config.toml
num_hidden_layers = 8
hidden_size = 192
num_attention_heads = 6
num_key_value_heads = 1
head_dim = 32
intermediate_size = 384
vocab_size = 8192
hidden_act = "swiglu"
norm = "rmsnorm"
norm_place = "pre"
norm_eps = 1e-06
positions = "learned"
qk_norm = false
attn_scale = 0.177
bias = "qkv"
tie_word_embeddings = true
parallel_block = false
init = "orth"
init_std_qkv = 0.0394
init_std_o = 0.00986
init_std_up = 0.0394
init_std_down = 0.00986
init_mimetic = 0.7
optimizer = "muon"
learning_rate = 0.00263
beta1 = 0.95
weight_decay = 0.086
lr_head = 0.00708
max_grad_norm = 1.0
warmup_steps = 200
schedule = "wsd"
decay_fraction = 1.0
decay_shape = "linear"
final_lr_fraction = 0.0
batch_tokens = 32768
max_seq_len = 1024
doc_mask = false
train_tokens = 250200000
max_steps = 7636
dataset = "wikipedia_en"
Each number is 200 + 40 x the weight over its row's rms, rounded and kept within 0 to 999. Layers, rows and columns count from 0. The size before them is the row's rms in percent of the matrix's.

# layer 5 attention output, 192x192, rms 0.11, rows 44-60, columns 0-191
083,153,152,160,183,186,223,205,190,176,134,211,166,205,209,194,192,167,192,242,234,193,215,204,242,172,205,181,184,270,225,206,252,143,187,158,183,225,218,216,212,197,208,182,155,195,271,186,181,178,233,204,194,162,206,168,247,144,164,187,230,192,216,169,142,199,160,214,175,284,262,242,137,203,217,124,186,158,184,221,321,217,180,211,177,173,251,186,195,144,196,232,168,141,251,168,170,246,217,176,151,237,143,119,283,208,155,196,193,277,151,147,194,216,189,261,177,257,183,167,207,282,203,131,277,201,134,232,211,243,230,158,223,188,166,239,195,188,204,197,287,165,293,143,205,169,215,206,200,284,249,251,231,160,137,269,188,200,197,160,137,134,296,222,192,103,190,192,244,244,250,272,171,255,209,194,173,212,193,182,218,161,183,251,246,200,227,191,239,250,224,247,253
101,198,134,213,171,193,226,212,151,169,237,176,213,189,203,153,228,236,235,192,233,200,146,184,223,223,157,147,231,170,198,206,147,252,180,179,219,223,240,190,173,267,268,218,251,130,218,242,251,217,176,242,187,205,190,135,209,216,166,186,222,187,184,228,192,200,254,192,202,195,164,184,214,196,197,141,227,179,162,216,189,197,116,234,192,225,245,171,162,61,222,235,202,237,142,180,254,198,265,184,170,268,196,211,201,151,164,205,205,233,209,172,174,156,180,210,245,175,236,183,197,202,214,238,230,178,207,267,210,187,184,199,131,137,251,198,207,202,197,237,172,187,181,224,220,197,212,259,209,208,218,250,199,172,189,185,191,240,232,152,206,196,231,303,154,182,220,279,307,196,114,162,184,232,338,121,213,155,296,190,223,181,155,242,241,331,174,69,153,194,185,227,203
099,247,253,159,237,236,193,208,222,230,215,162,231,264,200,230,219,169,161,173,184,200,204,219,163,177,194,246,254,248,148,202,216,143,257,143,211,161,198,264,222,155,150,218,214,166,233,248,221,208,238,151,215,228,186,183,164,206,184,211,190,184,202,194,210,181,159,197,204,215,145,155,183,241,192,270,162,213,231,218,210,282,233,184,163,206,154,217,248,249,203,206,180,230,173,224,201,193,236,212,195,190,155,256,147,195,254,183,248,204,273,204,230,265,209,211,223,199,218,206,210,191,219,170,126,191,158,135,176,200,209,236,251,192,183,220,179,157,255,206,213,218,153,208,173,140,196,198,178,213,218,133,145,161,203,136,206,204,167,197,188,251,202,221,44,249,167,194,271,255,217,139,184,186,170,70,161,148,149,267,167,261,124,117,182,198,151,247,212,98,348,214,156
093,200,217,172,156,150,192,214,84,196,161,166,195,149,263,193,180,132,219,195,203,232,206,231,215,203,205,224,171,176,172,216,208,137,215,173,181,174,185,228,239,212,210,225,198,131,144,221,268,127,234,216,239,137,164,120,185,204,205,144,258,219,177,179,163,131,170,220,239,257,204,185,224,305,185,155,214,170,231,248,214,214,187,205,215,222,241,176,251,215,168,159,177,129,265,219,269,273,226,191,174,250,173,195,160,189,253,257,182,244,188,203,208,240,220,182,209,193,231,192,194,146,220,232,147,224,202,164,191,219,198,226,212,208,178,200,189,240,177,169,216,154,205,224,137,179,301,211,234,180,244,228,210,223,209,234,209,180,191,217,203,335,260,215,235,215,209,240,126,70,140,265,181,237,215,192,309,214,199,227,178,178,225,187,205,231,214,252,219,324,121,162,169
102,190,236,272,183,185,252,224,213,180,240,271,208,183,184,175,154,177,236,201,229,234,231,186,197,170,210,153,178,169,217,169,203,179,163,210,169,242,200,147,219,180,221,250,179,208,208,209,187,219,226,219,158,103,172,190,206,179,193,218,193,134,193,216,125,167,301,243,275,202,172,187,194,202,169,128,148,240,264,126,232,248,190,208,151,246,174,199,239,149,143,150,159,163,223,120,157,228,160,161,171,267,158,145,159,233,139,184,182,222,174,221,197,160,154,201,324,270,224,226,175,217,157,191,214,198,129,276,217,268,199,170,187,191,204,176,234,97,198,263,208,159,242,217,116,199,284,206,241,241,229,212,196,211,222,235,240,208,272,195,175,245,196,199,180,183,293,189,182,234,212,202,148,181,161,287,196,170,200,213,160,180,236,157,212,214,224,115,239,265,149,239,259
106,179,261,145,182,175,203,203,195,274,142,151,195,193,169,218,219,177,243,280,248,204,171,226,175,240,198,146,182,145,187,237,241,197,311,229,198,146,155,243,267,110,190,179,178,171,177,288,208,190,251,200,221,162,217,106,177,156,196,180,211,188,168,160,218,183,117,154,180,215,150,196,200,204,233,185,202,192,176,144,186,208,169,139,167,180,215,166,162,243,204,230,221,223,150,227,143,272,242,241,195,239,219,249,141,199,256,145,180,216,286,185,220,244,225,135,187,195,280,225,222,139,227,225,160,157,278,176,170,193,179,243,221,169,253,118,248,246,159,193,211,176,178,207,183,203,198,226,251,211,219,234,202,222,217,200,146,156,175,221,242,116,305,176,167,171,199,235,166,185,186,269,260,123,151,162,164,166,221,235,188,120,160,249,182,212,155,247,183,235,252,218,171
100,133,165,187,198,206,210,203,177,261,170,179,184,251,224,184,147,150,203,255,217,277,210,198,159,227,207,243,183,232,288,259,212,167,155,197,238,192,178,178,205,201,185,167,170,207,183,168,189,255,226,195,126,259,201,254,163,217,192,164,194,221,154,199,223,227,231,228,207,246,198,195,197,199,220,316,198,145,202,256,213,274,180,201,263,189,213,179,206,185,199,197,199,211,146,262,181,245,213,213,262,222,170,216,177,195,237,199,222,198,227,217,217,194,178,127,280,221,219,215,189,108,209,227,172,124,193,169,185,194,200,183,229,108,101,205,212,160,243,171,148,224,242,175,146,132,199,264,168,159,204,217,149,264,165,175,292,239,227,231,203,212,137,159,143,246,297,228,164,193,189,125,290,265,171,161,204,187,183,149,110,246,168,149,218,218,211,161,100,139,254,195,175
102,175,179,170,151,127,204,189,193,254,172,228,251,242,219,175,235,223,204,193,201,182,188,196,189,160,177,162,184,193,185,159,190,202,200,281,187,247,132,183,192,224,236,238,204,227,204,231,226,165,244,182,153,177,243,192,249,270,193,195,222,169,218,182,177,238,236,171,166,203,214,165,237,220,169,134,147,210,201,190,163,242,203,161,222,243,189,207,202,219,216,189,168,246,226,267,232,170,191,171,265,180,293,213,232,168,220,145,134,107,172,175,191,219,202,192,123,140,171,202,236,218,224,210,188,236,228,163,184,152,224,212,138,135,241,246,239,227,197,257,266,233,214,186,180,201,193,286,176,234,202,184,217,179,164,326,157,191,225,177,146,242,211,189,232,290,224,116,219,179,220,234,201,301,272,229,145,243,223,188,208,162,84,256,136,65,236,194,245,132,198,170,258
107,203,272,153,219,193,208,222,238,147,205,256,180,217,236,234,214,238,203,203,179,209,209,206,224,225,243,218,278,258,196,180,193,133,247,109,91,196,218,306,194,173,201,201,192,202,187,240,204,233,181,179,200,166,191,273,217,168,199,252,260,212,261,166,149,190,143,253,216,174,180,193,210,216,180,254,208,204,209,220,185,210,257,254,213,202,161,150,211,199,184,270,122,187,194,252,160,201,186,229,191,194,176,179,201,198,135,213,171,212,153,193,231,213,149,166,203,230,192,168,149,167,166,188,154,154,167,267,214,190,161,206,268,179,243,201,199,164,238,142,138,199,218,168,200,243,225,206,144,207,178,176,201,154,181,159,223,210,175,207,232,217,172,155,195,175,286,197,227,197,206,245,138,231,284,198,232,189,143,190,299,241,368,216,150,139,82,149,234,133,140,234,162
097,216,243,151,184,158,208,201,197,231,151,148,251,186,250,259,206,244,201,199,235,182,206,193,208,211,224,177,228,182,158,207,196,175,264,210,205,228,212,215,219,188,213,189,199,254,161,173,193,198,161,183,163,165,214,161,243,169,174,213,194,195,225,162,153,224,145,175,167,246,206,141,123,248,178,235,162,185,201,250,284,185,208,246,134,244,237,242,209,252,143,159,151,202,193,176,188,212,199,203,171,256,162,170,247,203,245,238,223,200,244,205,200,210,239,225,189,277,189,180,198,202,126,179,241,218,205,165,212,268,161,170,220,196,224,230,144,230,270,148,196,189,166,240,148,211,240,146,263,177,207,146,248,200,222,195,209,192,185,159,212,191,282,305,279,153,246,238,249,191,107,224,179,236,206,223,220,187,209,248,190,145,165,80,104,240,302,305,310,149,275,164,235
092,205,195,218,169,223,173,205,221,185,213,255,179,119,203,181,208,215,210,160,239,204,201,150,244,240,275,183,186,224,174,161,186,195,171,213,184,207,211,161,266,186,200,211,145,180,178,191,233,245,190,209,177,214,198,215,186,199,195,206,190,186,213,195,165,275,173,254,176,198,263,215,86,253,180,221,228,237,254,189,179,206,277,168,226,224,186,209,181,236,151,195,130,143,185,147,173,302,191,134,189,250,228,241,148,192,221,142,259,223,201,195,177,175,189,228,250,214,253,164,220,206,252,202,237,240,178,246,221,185,237,220,210,179,209,166,195,160,154,238,179,138,159,168,217,197,192,155,130,250,134,181,209,163,163,188,224,222,196,179,225,151,182,116,227,156,58,195,291,220,157,126,230,249,141,303,229,185,238,172,118,163,136,190,205,218,210,240,254,259,223,332,258
108,193,200,195,151,186,214,204,230,250,133,183,201,174,163,160,171,184,240,173,228,237,164,218,175,147,154,130,149,204,142,221,253,244,222,198,217,271,197,179,195,226,233,211,159,161,217,227,181,231,230,205,256,190,195,128,190,220,244,176,172,167,197,308,254,155,248,292,261,198,262,204,258,165,217,211,197,194,230,195,196,268,134,198,193,183,226,228,212,210,182,178,198,156,169,206,229,192,178,200,179,183,188,169,167,180,223,156,178,261,149,157,192,208,166,207,146,177,215,181,176,221,233,239,208,181,186,172,200,185,164,145,98,213,216,218,222,201,126,310,222,164,219,150,147,204,255,198,229,188,201,197,163,180,157,209,218,289,184,185,168,238,203,220,74,157,179,243,205,243,191,206,216,216,257,214,180,187,243,294,294,137,232,164,89,135,209,297,198,148,220,153,104
096,246,239,199,158,224,169,192,225,217,144,306,115,240,251,230,157,272,216,222,188,177,219,186,211,181,252,194,151,267,204,230,167,280,202,187,168,218,225,229,213,196,243,203,152,226,184,212,203,195,204,230,238,208,195,233,176,196,210,183,160,231,225,197,216,228,233,169,237,168,230,201,189,223,219,167,199,223,201,196,280,210,244,127,159,250,186,143,223,282,251,222,135,110,219,125,212,198,155,215,201,143,225,168,193,247,184,212,251,159,166,182,254,221,160,200,150,176,214,188,214,225,195,213,168,226,178,142,203,168,270,161,205,296,142,225,184,122,204,236,132,239,190,241,220,187,146,198,177,254,139,187,188,205,162,166,228,212,199,234,206,199,209,219,185,235,168,135,248,247,149,181,356,173,141,141,125,269,187,198,102,114,189,247,225,216,211,226,210,262,252,249,207
112,128,131,182,100,186,210,181,238,252,117,255,242,228,180,179,275,180,193,235,217,190,185,192,173,147,226,129,137,181,174,183,214,200,228,247,212,187,186,154,199,194,207,246,179,225,191,198,258,193,202,225,213,135,182,175,202,233,130,211,216,169,186,219,157,241,181,186,290,155,236,260,212,185,240,118,219,208,180,128,111,229,239,150,190,184,173,287,182,175,196,225,278,272,207,223,186,234,268,160,215,260,156,194,209,185,215,182,200,227,228,183,149,180,174,172,200,234,231,211,199,227,185,216,260,155,187,245,186,146,183,223,75,189,212,168,216,180,146,256,173,253,200,232,280,228,258,175,211,256,138,225,207,202,184,206,166,249,222,155,212,123,220,68,180,177,198,146,178,204,227,209,178,214,217,192,254,174,120,233,205,213,192,165,225,234,213,185,148,272,108,168,183
094,247,168,163,234,220,184,221,235,248,132,93,208,155,143,210,227,192,185,218,182,185,140,265,215,197,161,214,242,242,175,224,209,215,244,147,209,208,215,225,254,213,177,202,192,190,142,271,268,176,184,208,188,206,122,222,203,216,203,171,211,227,221,207,161,202,183,213,134,222,147,171,219,162,196,236,213,270,286,133,150,308,255,158,194,236,245,234,156,145,179,233,221,129,194,178,185,149,195,187,243,173,164,199,168,118,185,238,173,217,241,183,171,248,244,252,199,178,214,157,217,238,181,148,189,174,196,215,211,141,166,180,258,210,219,202,184,272,185,168,245,141,124,139,234,156,154,298,168,202,138,141,207,240,165,208,178,191,199,215,145,220,216,226,199,163,195,253,209,212,232,185,146,180,120,279,191,102,185,178,231,159,243,239,307,187,245,135,190,176,154,255,212
103,202,178,191,204,196,198,193,178,147,181,252,195,153,249,239,212,260,220,181,259,230,144,129,192,213,232,198,176,226,210,224,158,235,177,214,207,242,183,174,215,243,178,193,165,212,188,214,178,224,181,219,187,177,172,207,194,202,153,224,174,207,208,234,153,180,246,246,231,236,211,167,101,209,175,195,232,270,192,195,191,178,236,160,218,153,209,221,191,174,148,269,209,213,175,182,199,179,214,174,205,278,200,211,218,188,207,185,243,205,208,138,209,158,141,216,213,169,240,232,157,178,227,176,262,218,119,219,200,146,158,212,217,163,169,147,174,174,135,214,157,179,182,171,232,186,198,235,201,229,170,148,209,215,170,120,162,221,259,146,165,211,171,206,142,116,214,239,285,245,334,229,148,111,211,305,168,191,274,141,284,249,157,253,63,146,219,88,251,154,165,186,244
090,212,202,151,226,171,281,210,156,232,215,195,165,239,220,200,188,173,155,167,193,234,196,265,240,198,212,199,237,135,238,186,210,195,224,181,163,165,197,211,169,130,164,223,155,238,206,222,192,226,238,171,186,212,212,239,202,199,238,215,185,198,259,127,160,224,190,124,183,178,220,194,198,166,211,200,216,254,187,201,193,218,263,215,165,176,182,125,179,273,236,254,160,234,132,246,251,202,257,281,183,163,139,232,224,217,195,269,228,185,222,170,189,215,213,239,140,146,242,167,123,219,214,138,125,181,166,227,212,261,179,165,233,286,153,198,143,222,223,264,149,238,231,208,235,246,228,194,254,235,172,189,206,170,181,204,207,216,298,183,203,178,186,262,161,204,135,246,223,161,169,165,263,170,194,145,216,146,159,264,338,279,199,285,249,153,275,218,238,156,218,181,116